{
  "num_hidden_layers": 11,
  "hidden_size": 384,
  "num_attention_heads": 6,
  "num_key_value_heads": 6,
  "head_dim": 64,
  "intermediate_size": 1024,
  "vocab_size": 17741,
  "hidden_act": "swiglu",
  "norm": "rmsnorm",
  "norm_place": "pre",
  "norm_eps": 1e-05,
  "positions": "rope",
  "rope_theta": 36400.0,
  "rope_fraction": 0.5,
  "qk_norm": true,
  "attn_scale": 0.125,
  "bias": "none",
  "tie_word_embeddings": false,
  "parallel_block": false,
  "extras": ["local attention windows", "shifted keys", "an embedding shortcut", "norms scaled by depth", "capped logits"],
  "init": "uniform",
  "init_std_qkv": 0.027,
  "init_std_o": 0.0,
  "init_std_up": 0.027,
  "init_std_down": 0.0,
  "optimizer": "adamw",
  "learning_rate": 0.00178,
  "beta1": 0.95,
  "beta2": 0.98,
  "weight_decay": 0.16,
  "lr_head": 0.00814,
  "warmup_steps": 389,
  "schedule": "wsd",
  "decay_fraction": 0.767,
  "decay_shape": "sqrt",
  "final_lr_fraction": 0.0,
  "batch_tokens": 131072,
  "max_seq_len": 1024,
  "doc_mask": true,
  "train_tokens": 601200000,
  "max_steps": 4587,
  "dataset": "wikipedia_en"
}
Each number is 128 + 24 x the weight over the matrix's rms, rounded and kept within 0 to 255. Layers, rows and columns count from 0. Numbers have three digits each.

# layer 4 MLP up, 1024x384, rms 0.0465, rows 427-708, columns 0-47
120094141119118105143090120064139145096128128134114095125088133123162097138099148129088090111141135125137135116129131099140149129111110127137155
068105105169126103132123168139154143144132106139140116149113146137113135155138108140162119150162127149185081120160132149138116178142131111137120
161128161130125144119120184108122149137119135148142107150146111118100149148116111104079170120120161139103124133127158154122129131122104127137187
132165088154130111130126038132132133082152123139111107097135134184136116154128102123122069148120123136086153127105081120165121150131114099140114
148102123146118125139156156131145141142115117143134140155134154158118119144136116147117133130076170099093144131144127097168123149132089099127139
146120118141094119138166163107144145133172181148096116102122148118101136131165135146096117153120145104132157128145155205121101048131117117116137
126116128150150144086117116155123141113142103171138160083098154163146154129116140168117159091114107130096140120105119151118156135144128103121116
137105103130128148112201164111136100126185108149133138112144136141109093158125104094148115140149096151137162122101142155097104118132131143144152
136133119121122101128116123106130115087130116145126126086134120137128111119128118109092118126141109130108174147097110106165086134173110088131167
123147077164128130124117088151148126136128130166143128115131143164172086126148127086111125177103134120111149080117077132134113125105173150125118
137141171106117126137126115114131138077112129118107101126146130159134155147127125105165138141124123102111134166124104157103136155105184133093147
137156083145123160178087165153098118181111128177154090096117106086131132112136114177179176124118118171126167119108168087112111150093105131154131
111154144161153120087117159143126112122088146123108111166154148095142154098121072091129145086141150157155177155118142152139144180103139128109121
117159124130094165164124106119119114133125140119125167146122087131136148082118128152152136141104117174173151127100132121153086161137143129105098
092135126083152161108137083173055139096108139126188106117144123125118128102100053116107152148124095151129115163131172095141135127107081107143153
135130121131148136133081122109146135150142155105113141109144096130120166095146138111110127121094148127149111139178111137145136119157135136107103
130177105140109109091100148145169126139177148119146116135104094104125114149134150102155094114133130129136144126108110104108085092100112132109154
127120125178151149113155092111134087134168107130106128163161149080168089102160193135132104115144109103162133127094141140136164139124117128087125
117158119106127075155136138111144161100142116188137052138162083132130094120170115138149162103122114108183153143096094151154147165150097117096134
127130103130152135127142114162134124131116117157128120113106118162118157168103098158137098137139142124131150119083097134140124103141143161149116
133118152139097154129128064096105132129121086132171143135125112164142105085131141128134098132146176142131122161092148126172157156125131127135094
104143151106121141123136116133152164179114104137132122178068143157090081155119100126099141137097094150109139151167077112098084128100143099137132
134118109107160116104111125175113150134130121130137131139167095145090124150093115151126131145139098095102092157121137125162118105120101130106121
165154114108083169099112091092128129123175123112080149145123150123133125152137178144117107123123133153133145112128105126138118136165143119102103
148124137101140107145115126076172103135135163119117131138106105125151134127125125115175121137130128138109116099164119109069119137086144135123133
106185155108126087171133143135099108081124083142176116138155174143178159116130110132141131082130113096154058148124140127156194128109113136094103
131108140136141112111164114165107141140123117131130146125127103114143138137144154128126086099141139149139097139122135130165113085106144134113140
104040109133156131145118125125133145144167133133098165135129148142109141115139126140111130060113158118121111132174120184154102188130156179112074
119101118125103111133104125125133159113091127108167121137130114125082096125134155134143122100162140150115138130147102133102116124116135133135110
171072154133151147103111148173127159124133120143107101200136129134116122132110136161095093149126117143127110107147164147142095108123123135120148
117144154113125093123087131170142132109172154127130147151121115127124086158110118113111123123135163155135114128142129092136136086158121156132091
170106122076129145095108119162132118114164136130117126191122161108165109126119106152089103149125113124122105106122126084126152101124127136104152
120100077109107116136102138122104178139115103131166079105190139133167122116174101139094111086081110134145130131117156114154136150132115103141134
140069113132152123086117110141118129103124113112106139121089130131124152088129143169142092139181140177110144150144126164127118144138116187117104
158080102147145119158118170123125086081142173134125140157140120147076121138156108122118104155137102121120120109096148118152127124094131144142145
140123105083111097120126165108126108125129104125142105125142118170148092136107134118143127127116125143125143143112130129125147127129165104162139
109179133083127104108162110123145147093142130138095139151143123154133115134128137117107126126143150164131167136075091151151131144123102123158127
126140090135182137149125102117113126108117179168151119143114099138111169094090147096137108086133094137136091151140155152138148115140155128089121
157147121123176089110162140075105135118194175160169115177132114142174057126099112112138143156120132129120170156106122137125099071130174144116124
128113119093131095109166101103110163124106116114095124135154062166135133183147131093125160125117126122114157129093092148155120131107095109101090
086136110146102131137124124118122103072133148135120149094155148109131089141142136121113168144154133155121144118130114128123150077105125127106116
173076151116120144089119111146137120144128077148124121157130136097153120139137109146171171096127090151109147134134124117116126118117155088121110
112098106117086095126106142137149109135145105147136115101115117136120141124129135127119146123128156144114140119110089129098154125116121108156117
107110160129126127108167150152153134128083117132106146111167140145122128137140091107152111140130127095109108124113118127079130148101088087127114
138154131167085100128121136130152123127147118125144118148131120149095123133133148170107101121081119108114123112071135097151146123120189129122106
113136128102174177150129118085108119130117112143169168099112089108108123106098079153108110159104159107143138142112119144106090130115138123125119
120143171131109090102164089113140121113131131086161129133112113106125120117093158103095147118143150135177123138117131101101116161124123140155134
105087188142178124120110089147111119122182130126155086133129125057130109107111097125135080100148088063141124140087146139131136154157143143135162
119139134136077115169092174167125142155145159108130111081101091064098189119195109108165162097113168132144101140133134121107102128080153159073151
142142112111149157148140156165083123126111117142127124111114085166158109128143144106094103126102128123143120141144127176081147117125147170130092
095123109141150115105128157132143127117132188114151094148137082101159135104130079081154137101117193139104129126133105160172087157155127139059144
151148154153151131116126136120104108138123135144086133163130078163110124158105088105125124125123137105114113106122140129101102110176117134153160
150161131128106105201093126144130160159123113130161119143107138098132129116136159097129151094106145146144109128120110097115097140110110124143127
097088099106125110106166136143106127127139141121152144142102124119101136122123129169101105150098146126167094152116152126095127138115122111169089
115156110165133125116120121154134150170129136126157147102116100147116111101115119134144123114129150151149129152099148150104128149126145169088156
130178124126130157191157115123117147114140110163128119128150114168135135120122160118123170125125184116141122128147133146164123149064155135160147
130112140097105126131133138175143081096155100154137158132113141123111097099063080126141193131127145130118143164119130089101111121109121179144115
118095165119162117128107130107126148131103155087152126114128138101186148096141142157114093133162127108137141107131137102155142107142099142145119
095139064137108171109133108106124110141093158139070205144148148086149105137123147093144129148146145152125135108143137090165158189119103115151125
156132175109119135132103156176110130152132128126121110117125101152122120181140128173123143137080115111116128129124117136138119164099158127161110
084139130131132135137110126154161122134122146146144154109153105144063128113170148161103139160096164095124151091136148131119127097086123118118124
173104119141134151141141089117159142116108131170116088135175132117114104164158080142113153168089153138087114098159111133097140100151131152174123
137143129096160141150102160147100136106098126107101160094157148089102144160047100101057139150101119172117142120102123129131187143139149110122135
139127135134114125165094129108140122139112121103113131120140091158134113077086146156096160103138131155153125121113123125096136100128107123079111
081131117145110156093107134136121139128121178140053152110127152170130097112143149156107092138134116128111108124162153174084116118147147143082144
125073114139120124130141120111146173119134135136116122142156116147111134112166116135153222112148143089147149135141088107112086093139118102151116
117086131111094103101129132101123164084115124134147109113083113159117123131114165107119111120138142117070124107108190142150104103184130198144135
128101086124121163109059082070153123129131119149102125109139184095088145096128128136111166147110106086124133098115134127133150107143138131146082
095118098139122182131136131118118155176113168121125136115165127090097149144138126160103111123129106176116113129142100136175155155117158140149124
130179157154115145078124130159106113128104127126123146127119151103114162137126142125131164157140103147116150126140160161128090110135136139174114
073096082142117121150094125120149104158072119113144126115117092158122141158156107139121080144129066107122120115156161117179115124169156149111099
147103082100147155150104084083141097116118112176151110128128139147133104137115110149102139129055106098118140168098128130124131133162193148154150
138108138148137133086097158127142146152131123155112150101126137122098102128173109119171141143119132120087094097131169120149120124165099183160143
103120095126134095087127106110105120147114150120098101137143127171135100123142146116132148158134134131134154136172123126145137106134111126137132
184113135098154108070105109182157151125148139091156118168114110129104160140112145156077132092136073111166127087152114131189132091130161119135177
147119153106102171092126115141150116143171097138085113132119147122099147115129133169109165110117136132144118112123135134140145094138108113067095
116113154080134150138130156120128130136144081157114121145119165135134125137129128148145125109103164109120121101130140104155101155166160069114144
126120111110094133130151121159145060145102118106148150137140157160136089116166157135156137147158153170155143158114115156114091109177114127122130
122138127125134136138112126171156127103116153110114096156135130108166127134128104159128156113133111130116156122129170162141146130108109141165120
126105098103135131099150142131132126117100108144130107156161157077113145116179129115086134128128141110124138090153151129128141102144172137111125
103100097124177117126090120085117131107116060145080170132159121139110088164106141140136101137147151075124163121122119142139106142156133112132122
129156092124166079156130150117114156114108195121158116131125086143085161136115070128138148155108146146130141124132149125096144128151097113132149
166091149154131121102147114128147185104175165095115110134134126193141123136093131150168097097109111165076133116160100098108156110130147146124122
177103138116124157128108093111121087132135125121123128131150132091161154113156137136146144132107173097088144128098114128131132142141112124098082
119146123138143175149155139132154092130136164122114105125148134123109127143137117116120113147128133096119106101065121114130128110082116116122076
122163114121100114117138140149153089125074132127147122127116125075098162152100079121136147146164153117143126156086119109104090091078141126115137
131139122095132123124147124101101154092120074150158144123157118137124130150117144136095108115087190126154119115134136132137147132116179153117154
134141133142114131147134154131107104154093142148102102125109183115079115090117126097121115126128151099147160188131119155143110114151173134100146
161114145157125099116169128170139124110136129105105140155134131085169107144144152102144159116123077123142138123126102144127130094100148138131098
096122151134108109125150123120097127114114142137137131142166100158164121126152175119122083112107159101121102159129137103165140148172112086164154
122113117171121123110169152155181117123127139114079174148109133164112100160137151127150082167143156108118062150157145132095108073124093093115126
159109118151116131063131089114107102138121156136085128126107077140153126139168128109144163128131149110122129099142104155151101107137082150086090
129128115176140132112090113139108114114129157103137121120103132113132128094189141125120117165130143137143140146136122156124127188122110152140135
191128134143131165097104068140149168135130138169113101132077156110135112144105155123107067141065172182081132072148167114133146110129117153149087
075099102161148110153082124127114109116087128160149116101138138074130126097143065149097148157150144143136104101110137142126165174165056165141149
115115151139126158097126133147152138110093141147140087109123111104101106103103095111109153152112111108126085132147166130128131131165130151174136
117104070156125134093169125123102113099125113112119105136171160161132124120186104144147130119119117137125099126111123156101153172148193094133121
134103178098136101127050123151123129102124095158100139147140158141170130137142132141145107155097117146195122122087131153138106144101145154123136
112166113138142120111149102171127160094134139124106149152127119139132133110138127134114089102134123123093118121126160112112183117152094118144125
148149137129126098122161139104122097141148101140111093126114124148115159099121121102137102137146103119090140134101112130127189098133120147116133
138142098119084138119147135151132144084121133098089153134134120160133146127147146138104104135133124126121096120141094144089101123126101091123061
124137144121148155114119129116129166184115106126113145135085086120135103142115170086131148113107158150152153140094150125104166096127135183108115
100134087107130154120116137108159095156126143102166148094107140086153133109163122108133139141106095158182128110115127140088094114158127115092099
146101137118129149141109160116098099119151158123102126096130133146142139115154123111134144153164144134118110177100154108120166154113143124140172
139078104130137124167136133122128156162161123147127107165133144122154124107156147137124187163109126174160145118126150106149124181171174114106104
131157120119118129105141087096122099123102148139128142117131182120183138129120124128100142086103078097134135103104132179152209147196134105106175
108111137119160150106077127130175130098111124141095103131158147155082137118182125133144141117098142104129130158124141154165146121073107091132159
108147130116088139107175134133112071137105137120124142120103114148110142150114154116131105161135130133131159127098103142177114143151128134103123
099118145116129073134127103101149112124113136144138091131132069166137116142158118091143107153134145138168129137089131132079109116149137118132126
108156112118165168117178127155178133149144157129089147140150134120113107112153148111160109134167156162137123130132160128105132160146124126131174
139088145119127136146121105098166150137171144113131136163124138075129168098128155143093108126113157150184092126147103126157151110105127137096131
134135147135159180143140120076091109104135085143122104184139118106082093159116120114137105140132113137137164182126138098148124114171044092118123
079146135149135097156144108100156180144165110131114120116123100165115105083082140164101091155166094138089115111109158134133127135114146132161138
171117138122142133121126141121116137085093170115123144112160133175138111171134096123109117140125099159119156170101167133134103112175126109102125
139108134113136125113139154138103151126094130146164137146088113085092128098152107129110135144107125119115120128134103140119127139122122198102088
134102119159135159129110121078142149152151164111139145094123137123120124128161144132104141142106103158098143140137136129151082122146126124072188
162160158118081143116078115129187107126114140115138116153112129139164147155159147143139163120106124116136145125103091110100127144086131140149075
153159121114116143081102130147110159099154159109109154147117105143154119123150071131112171148136101117154117072094112115150140142094122085132144
134138144114119134107108165128152126124124135129144122104123117101130086161144162136116120147129098158105107110137086092132159118131132108159109
122114138119117145178140169104079157150155115101130136114118098094122113112139147135117145134162125126084120130145112154131112145149089131126151
101161179119112137100100106165108138139140142146137128125132141121134065124096094099082164110138114175077086143113149083157138151135140113144109
100126131098112103158125117122163152152100147123152117121157122119121095131103139129140137108134172102183133100111155142121117101147136116126101
162114136134125154120137105162105140151133139106115107150126104111144165100124111162102184095131094111124092108144136127160094124136113107135085
122138172129087139094098180140137160150111126148161113150138152134130165168113114145136158100093118145151110162174109174103144135143176175132097
152120138146099098133178135117149145181095125145101121088130105115074097145123128101114091157123132122133123155095121133126130109151123142152134
096122116121124116153074118152117130134123114109103125133144162097120151131114121126147161151127138139153083149112180102110114164130110184123093
084114114177137108136146127100157108152116147117124134111129140085134153148127080120118142127118134116108094126111131111076160137156154117144151
182169175105154126098158118115119155127125158117131153109119137141108096146168085127154143113095147128130140150157154136131154152084113086194112
111135108134145100104154094158124164160153100163143139104133151134128123163117130127160123118170128138066133100118135081176085106134115147110122
148122111107117099128142147148107177159125097111137131108174156115162099103135106117160097067112172080137122128094163152132141145149158096162144
121124145088107099163170111092093122113155093108157156095122110137123100142066132096184146116175098123086141124127191098133137145117098135129137
142136132156159161134130110106147156118095172129121142210128094109093155133192133120132137136105117154115158132137094116139107086142124125093082
137102202111102140138127140128140135103119092137160159129112113125172128151127145132113095113127136126127169167129165142141162103121088094148115
151160159107138123131103134119155083145071126155133121076109105146134115106131152115121117090158116101120124120177124131099122086131154124135141
130106105155156126137142121096099077128121113107111135132163118101129131155181133174122146118104111106085131105124169132127102149137150133159069
125133157129105113144128128136117135169114121137087149109135109070125165147111113171190131116111135128129132121115103167099139113129116151153091
117122148125158093136111102124186088157129117156140146105114121115117127155107114125114139152121121099125135137152121174160158139128087146157188
109131163176153119122130097187118140138119127136097085123144139118100145128145091114148119117088146116134181136169112123183116098093131144139129
136164137117123105086117132153100118104161109091149170152168092113120083095131127134121117141139082096152103109103134129108132111148110099163147
097167163141148105148153176114141145175085114143102119153134078155141122123129145080119166132162120128119090096098094141094150168145154095092134
123129156110139161142102132108118123140142171164123130151158129126115153125147114089118125083106116136139117104138134139095167119125124116132150
117093134145117133119151123112117138135133166139092155123091123132129104110101069121112121091122173152133124092173099112151145101108122126127135
158147111087142123122138154179113143077168055135112133081112101153153117201143149131140116145174121150108121113094146151117161186146132107120098
115124127114150123132144143157143098143137162107129076089134118123101137123117123109089122108143102144104133137089156127135149119096146146114158
141079090120122126141131094136109142127107138140170120101127108110141141120158105169133129108104104125118129112119134155195192135119104134132140
123134152126145195155153137120121110095118112131126140087130151113078108123153128103108142125093146119130115116120081125141102126118119105132127
189087165166163128122161112141105165148118117111140101145105205144113108127126074144118140113133136162121106164139158159121119145100142114123095
134110114111050087160171117136177127138118109147162144144131101086097163113073144162123121134174111106110138128120123074130137126114116078116129
094123118099153117136148140155113130137139143103121156114135141129129150155131108105137118097180126079167091131130135125157087171132123148132142
101193153103089161114100155118119142104120133152120118125120145135127141114156171139134128128083165204131207155122161141106122125150101164144117
111128107121061138076168118102133116157170111131179123153134115108159138137145168150132082108128148114146103089172140110143147086165155116090109
148106100085114130140108121146164127094117132134093096127109098122114129144128122117142124143141106085150129173142158156086107135130095118119097
125113148157174173127155150130079132156087097101113116136128163143155086147126121133094121129115173139151134120134144137147077133161086138179160
138136123157140118133133150151173125146104101145161170087075107112119150112140113119153139115090092127125145131110104156126126089107128082108137
143162160087137113139107139109144102125118121137120154153163171147114135077151100127135141079110124117121158136103118118117155113169130070102162
076135100137147108155139108147120143148165149100120117106112147148162104160118135103154113136146144105155114161130129140097142155106108091140175
126121054175142130113155111164055146118128110098129103159139121121160106101160136118131133113130151130089135108136085120107144146132082111154120
157103158091151119134104159132107146124131136110124118092148179121093180147125131123093086149134152092111168116121148140124104139097126132128146
109112129095103112149127141171129114123146127115071167130170111144099093159150102128117141164124131091126086159098154149121135147129121106161094
132069134129109135103104138114160152075149135123147080135134117153154082137163143113113084098123150144083124134170117115138102129166125119119159
109099151110116139148109138121088165159152100123152131156182114057083173122126112150119134136101153133139123134132126122104129101135188133097109
104149143122132101127105112130119129150161159128145113115137151150098148117138120131123145098157131162177132143138123123148129181135109141101136
136179170115110101122190141151149167098161118161133125107115124110089127133102115077133116143132165142100145126081076134162139096093110124115111
115137114153164145092163138112189111130166101092109125088121130103164119153126116135147146122086135101073109132092133135127112120100138120130125
120104131122172114148170108113115108166087140142145106123141170105147172101116135154161075140187179192152132128142129172166114082089114153109122
163138141186134125112178141116125115156111090166148126129196161114134148087136151164173109090118134105101160143062121155136119139147124120124160
158115148104090159128149156128114106094136098095122095169144133188120161129115133118162163149132136123082122119180134091118127171115077145109101
159136174166106149135140131104137158104092135133122067095133133094159125119098135123115118131095174109147145164093074131117124158087075098115186
150110141160133176142179136166122130147116109107110125133123139165133117114109159162117089120153113140166119108130137138152159105152142106100122
101156110133113143157108135171148138181170151114146116113136175109151116149155086100102117131141128131124132129129106139110084115152146130105127
190109122142114138140145117138139125125198162100160147151148127115126138153110162154104125154146117149123122121116122143146113127116146132118141
137139093141086116126092150129145145129126144149136116141149111076125162135165100137107142125102129091126183098169090104112080140113137139134163
113111137147128139144111160121139120179133143130136115121106105112110099135123146165135101153135145121117133070104131163124131067095120112089141
128098129118127182126126162147129096153158152155117120159149090106205146136128086118169144121086121089119134147148180172150113161124107119116124
098145148111132095117140131087158137094166114105115117132110078130165087111118124158089141101147144129061142155101127144138146133150180157140137
118130113096166091138127134078104157130128107127148127128138144096125104138114097161130109132133145135110181118108109148142168135077115149138127
157187116124146153114139099148091057106146148140136139135123115139128106096139119137151118138149152093142144125109131073150151123079128115124194
155140120072151140146101145140126142157152100155139125100146146136162150149127139160109140101106143101148071107180150115136167122113095095136155
129149133112109123115115159150115105141108091139172136151129135095120105099123125146108115110151086189138133134147144085108148143115099107127146
139136133146151122166103093093162138117115142121120123136135124153117151124148114111105117084083125142156155113085118135098123140119159109116104
179156141144144125143144171118148151148150147084108166112133109128166122140061101130099151113122149133138111101129130086142133089117125119131156
156071141134115136120132127132132175116120147102106142121116130123118101125108081122103159122095137103124138145151122118102176103160121132109133
137120080116119105144145134105144121117114131157088111106135104154112132099156186076090123127139171120125132129161108098139136135146156169146150
105130168091143146131103171141106114099134109126128122147144084111105109153144105126056138163151085098129110134147134117154126086113093109137133
161100112147153126126163114112176104150128126101131133110108179098113146118085142111145105142082140145107126103106096116153158126098162119106060
103078109155138110091130128139104135135087119119129121119106099126127141133152160109162123099148119142119093091112117121140151199150145156159111
119137115141125185123154151123129119121083097150127171131142148129151127127110112132124142121140103080096145139138107085117118137156116171098175
157118115107127113128152114130138129118113126158119095139136099103140128151141135127101109144124144105142106144155128149118123132141137142067170
133215127122137145107115080127152111114154105126148120130115128103121162127162179109122135099099165117157128111103090145130132130109184107173128
100129164170138128134129143132111132108131125092154096092151162096103151167088133126114127128119142118148163144095134115177128122108106111106111
178122128070149106125115099164129087128157118149130138155059148148127139142110094139111129111136132128137115142151113170087087110091155113125181
132121140133156115130152145113192126174169135133088128113125109140119153074129113109128143135092136132141127124128115197089128134104102161089134
126152116104177076113117112151098137109106118131137115145147184141137141130098129134101142123108145105136101145104145107167138091126105145113136
161136090130103105069170117114142101113125110117120148109131137146129117149129151172134128151185122154117112116116134119118166158089114151176103
130119105163129148160155095112113118143143145133113124141128138136149141138154130134139122119131160152142145128115141138110094114142113153120103
124114073180105125133147103105184120125130103146161165111127174110106139082129150147146102139134079127129135101135129144136133149114155104109130
132125134174102096154136092140155111105065159135116132124142119107106139162109084113120120118153119118098141172111134100129149077150112119126135
116145124096127159140095153101110148129139142158111145121100094114130173115120166095127113140132101107099095154130169160139159136138125150086120
116117166120108180102145156114093152163124105152141108072147113135158149138107166091131109113099089112115122118094120113167166132142070086086098
151150125119132128172123089128093117112096090100129161107145102119144124114128145098161127095114130100145147139167139179127121123141144038136147
100132117087139111132111154154163129108138133141134103116120142127124151133116119119125126118131157128152112149149119174112134117109156125093136
115128132130114112119113170150105129155137131137107139155078142164117101077141134135103156136157186076115125162125151077162127134082123121108135
134100089120147126125166178121111117111114119107106112139159146121149093172156113147128154161134109113118127143151107136149131116075127151098109
081123090113139087143144145148155125136094135118144124086108104130193170145145160153086124110162136158110109167084092123143129069153122134110125
105131114140109071126137126076124119152143164117138103121136148115143135120105179115160120102147139111135151104101126127164141139168153143087147
150132163196115111130121154146113127102123159093100109148123101144097123139121108161117130137104151119154129176110123134098125123180119107125140
143158187122149129106114157136084161120104130113118110118083129098137114166079119118106144120171154126136142133153139121133110099124104171133130
165131130117092146092194112096142138148147123127122150093083125117140127179138128131102114120129141144104145125109121145134118102115129164138113
143199101125099115145114105126128122134134174158132149119093134110139108115100131144128051117099125116098191117096132111108122157117122135129100
085174099097140130157161135120060141136125147133172067178111116126095124136141181167120109127122123127147169099144171125156151137122125107102107
088128178121136152147085097115118112157121120114138127141100103116111126115154156151109142136079141096142123142155127138139122164084175177138134
137147169133125130103108118085153121131168072111121120163109150150110130094117163144123140101130174115130115128112119120097120140132146158067137
134104086148128131137086144139156126120123092136198091099119140130122114129087114105119167132125136130122167124097116094164125111134121120119143
100167114115113134132151096151162093133087105137100117119181134145125135144103113102144132161091126148127098187114131135094144118098097116135118
096116103107197104118102108123118130145134123123076149119143154154122125162106119153127134076125147147156138093113115091131147137137158170158099
073133141059128118148152135133145158146108089135137126175146110102129111118083139121158123137119175105118112146150161120124146144111125143115133
066111140091122129100134125117131160145149165163091127108093108097092126129146131124178125117158111103141109140129121091123127088163089180109132
119135097144128143120113102103144125116166117148122145093129136104107163119129096136160135158176106153152141125103117149128152112119110113129081
145150102116165121098103092132114134106131122144114159166135150109114100129110145147098207137148145174116148090097146130123134138160134171123107
126130147109105106140108173156148162111125121126107135089153166134143165111146130153127154111118085103107149144115078100109094144101127137128133
116125093149197088115116091146112069138090178123160088129143130133137131116142087125129142107107160155175096134128120147123152135120158136113118
072091115141183100086131118147146119141101130090121119131133121117120102123130118151135119130124136143137158104109138104166130105166108119100119
130117082140091152116160134126097140172157130159152132144084178187130094139129132121142138153078164155084121135141145091133099067150126113115104
079119133080137136132114103129068152153135133128152119129120118141125160118102113156061140131167099123107116156083109117140120109149130157132124
111121126103155138125112120123129150143072110103148139109143174121120139131099126089121105154101123141156107126134117138126113108130070118098120
149142152085101157150093137103123086102134144118112120127108119132135113110105131124142152133064129130121160153079079116106085131115158106157131
143137108161109114178083133132152158122168146124118127087122146156134123138105132175145140139119151127128111128135148141121141124112097144128157
149150104113104102150159144174150140153137174115166128132121114132100131135180135139125155137143113124162109098154126142073155132095193136108139
123092100117093162110129170115118166109138101131103123119118120089107157131115108165153116138121112141120134142120162127110097112115110118147090
060084123180102147064137100104168130181098107157139137120128120103149127102169146164148127133106114117106097088115168092136161106124082135111126
112114111151144138095114078110071141123147097139150096110166152120139067148099095155104104139150136097110159105128094097136121098163122121110111
136128154103118119129131153163178128119120096094100133147117124142126090144105146118138134128167116106139140164115115125114125132139173119064144
065149163077111125154131093165116132059134139088142147124159101165082147134149143140110171145135140120149136191106093131134153118137126126139149
124147093113115155155112149139083131111162109128104126111111126136151132186159100113117097172153116152140095114119135113163141154109140110145105
095109131125123101098163110166165143146126121171105118084138158112160156132094124120141085084141120102158089161155156132115086108145131138110136
086146119142201125166149120123050150119132139099147149119086132133116164133138136119117098148132139134129127139153090110137138156153124090121105
158157155118137097131169115133100092110136100128126124106161166123096148116133147139105119127117105103140137175132101157133161130097119111111126
165147129105168143144134119096143130127123158135131116114149116122093171124132137146153119135145119113113135119148159111139102069124173117112153
102157106150119101123168156095135111167128112108130135136127079130130155135115176120129114116144112146123093110121141098150109090093106105093122
117159125120119142141155141094158122116105100090147142142158116117153153172132124130159108116137130100141112157138127080153172155147100079114153
136136138110123130134171135135162087103110172114183139105124123157104105140126168151116104145122101132128131109154122163107095098102170136168064
133151108090146138141094136142125134090135119093140104135097124146116132081137110112125109113088150136148108127121141177141113132174080090158181
095106128149105108109165151124109133115150112131124159087160164126190124121146110100132089085156102119129107155121118111134147147155096099139125
086087108134111074184149097106131133143132101116167151131117153102079150138132119150128165139117102092078120112146154127117113154138107126122119
140114132117124135120151147128203138161112139133123150112146123127136137164153130126123123126128113152140130083167117159149139136114142122086163
086166095108092173158104123152108112120115134120079097151126153154133091140116125143106097128122129147180114161108145145104166136109112153125120
157128134091150147101088136138123115104182105119114145154128091123131122149104119121125105192105124109105135142109108130121156130141119137139099
116156121128161137100132152135136151124118136103109137079123124153123119128096091134125131180162088134097131148126069155108149122141083102102135
119135145156124118132103181127154168144181124130122122162165132093142120128156145156162127140114085187122117113123159121082146134142123137148110
161130141099120132157138091123142128148139112080159147094137097102090131178132108094130118094106118114152103128135104172157118105090143107124113
127117153172152148092128132155127161111130104120102129094090124114112124138059132142115126170146144146131113162143146105170129135151132067096117
125161159143110135098119152162127148127118154097101106111096121164149130130179101116143135123120146093133075134085116117124126143101119162118125
164131155124160115164160130130149092181097140134173154183148119118122111100158130064087098133150092106121166127149136155112115136114128153101129
120172107151072175152104128131166128137112117125115149114092143152136105091138124137135119160143149125123174115133121128130112111103151125152148
135130139172166151126138145096110118139119185096089135115112171169124149145157126107105116122147193120148130113141092135144100085126144134160146
137079139161122108080155115058122144156170138119106100093158130088108105163154097143162124170125165147165156142108120167132089134154116113137136
145144109155113146108127130125134124119148090114157120152147118106107109093130120135140157140150137116135096139116145121118143142100144131138138
070116133158125115147114123117102127119143140138132093150130085104133140103127108111152090101131153102145105140123112126114147148142093112113118
153088149133122129162140151147146158191148116142107086150144159082131124156131162172148209157160198105170097143133111116148109108123117159118137
147136097149116111117183144115107122093132118081113103147125111149104156129145140111103136103089093142161162103145135148121104112132092107111120
129104132102114132129119124106192142149126152140121128131155143126107134155142116124120130114090141148133124091127137136117145114162143129140157
097141118143151120110156133125135098130102104132137152106136131143061088153128178098091097117155135088168127160126168128148096084156107151119098
123133153133131175078184118097045121103133128152142123144142127162112120128149160091156146130119116106122109125131122111156108129136123134119098
140137132106140176132142110106096099078193109124132145127133131162107119130148114119084112134107163151071114076162131126146084135170114076093120
133137104104132152154124141133186158075181047104113146108080114150136122109114142153098073110144152093100125109114113091122103103121143115133133
118150121117140131123107094151184137139164115130164152125107079129142151161117119149120155143107130114136151106119149114139109159127125169151095
097124162152133097123127136157168121128105100126137150108086148111103141088147094099158161125147119136120101174103140125118173109098121120138106
131151111172109141094127134125108151132151118114119132063114110164133139171113101123137117135092152163141111126126128152134118133129134191133125
085136109126098141131121160135131154148144162113139146163068177162108131136107119138154126082119104123141124147182111180127125089120163127148137
097131134096128163163098087104120170091068135112098133120131131116091135166146156122127138077102122150098136099121179125143135147084131140147137
066135085152133165170155128151165102094121134108179128127084158147166151144121089134125127145150122122135139131120130164100116114145161128157169
128130132137138121079102117140135125099135118122153148141108128124111145120128095157119162134137134136098127186170128152167138150155133138077113
091129130106109116092145149130153183129156147091132123094132129075071169109181168118119104110148133149099090099133118121100120146139144104129135
141106117160140104132125103090106137127165111134119153109121104142155135127115169103108121137129131113117105134157102126102138132112112099126119
145133089123152137094145141133130104112115148156111133125109096134149113122129124086133122175102081133135080135091129163136102078098115154118096
140112115131156140075110136141108150096182130150106133148147114138111112116141109143152105142127126108141124103132144118133116142133117141148145
127133109117057139142122159148131161135144130096082183136133079139123123082092147153090101178136123104157089113102116098137107145131098144106094
118126152110136111117117172091124166158106112170093096116119179119134157129128106131115102164124136113110088151126115104144085126152121100114151
083148109114163142150137123127139139156104189181170140124127131132134110144145115119132124140125103129112085129155126146144134101095126132165102
092109095138122113111142139113078142151082120158167155137166079110110113152130127160133118120121173089120157108085128092131176165124120121132095
117095139109100131120126148117159120134112155120126114151123123161139140143130128128084082138138133145156158110146130165144115130102071146095149
175155117122090138143150125117122135129092183113169133112107161090134102120126109147152116141154112184146053081147112138127123126117129169134131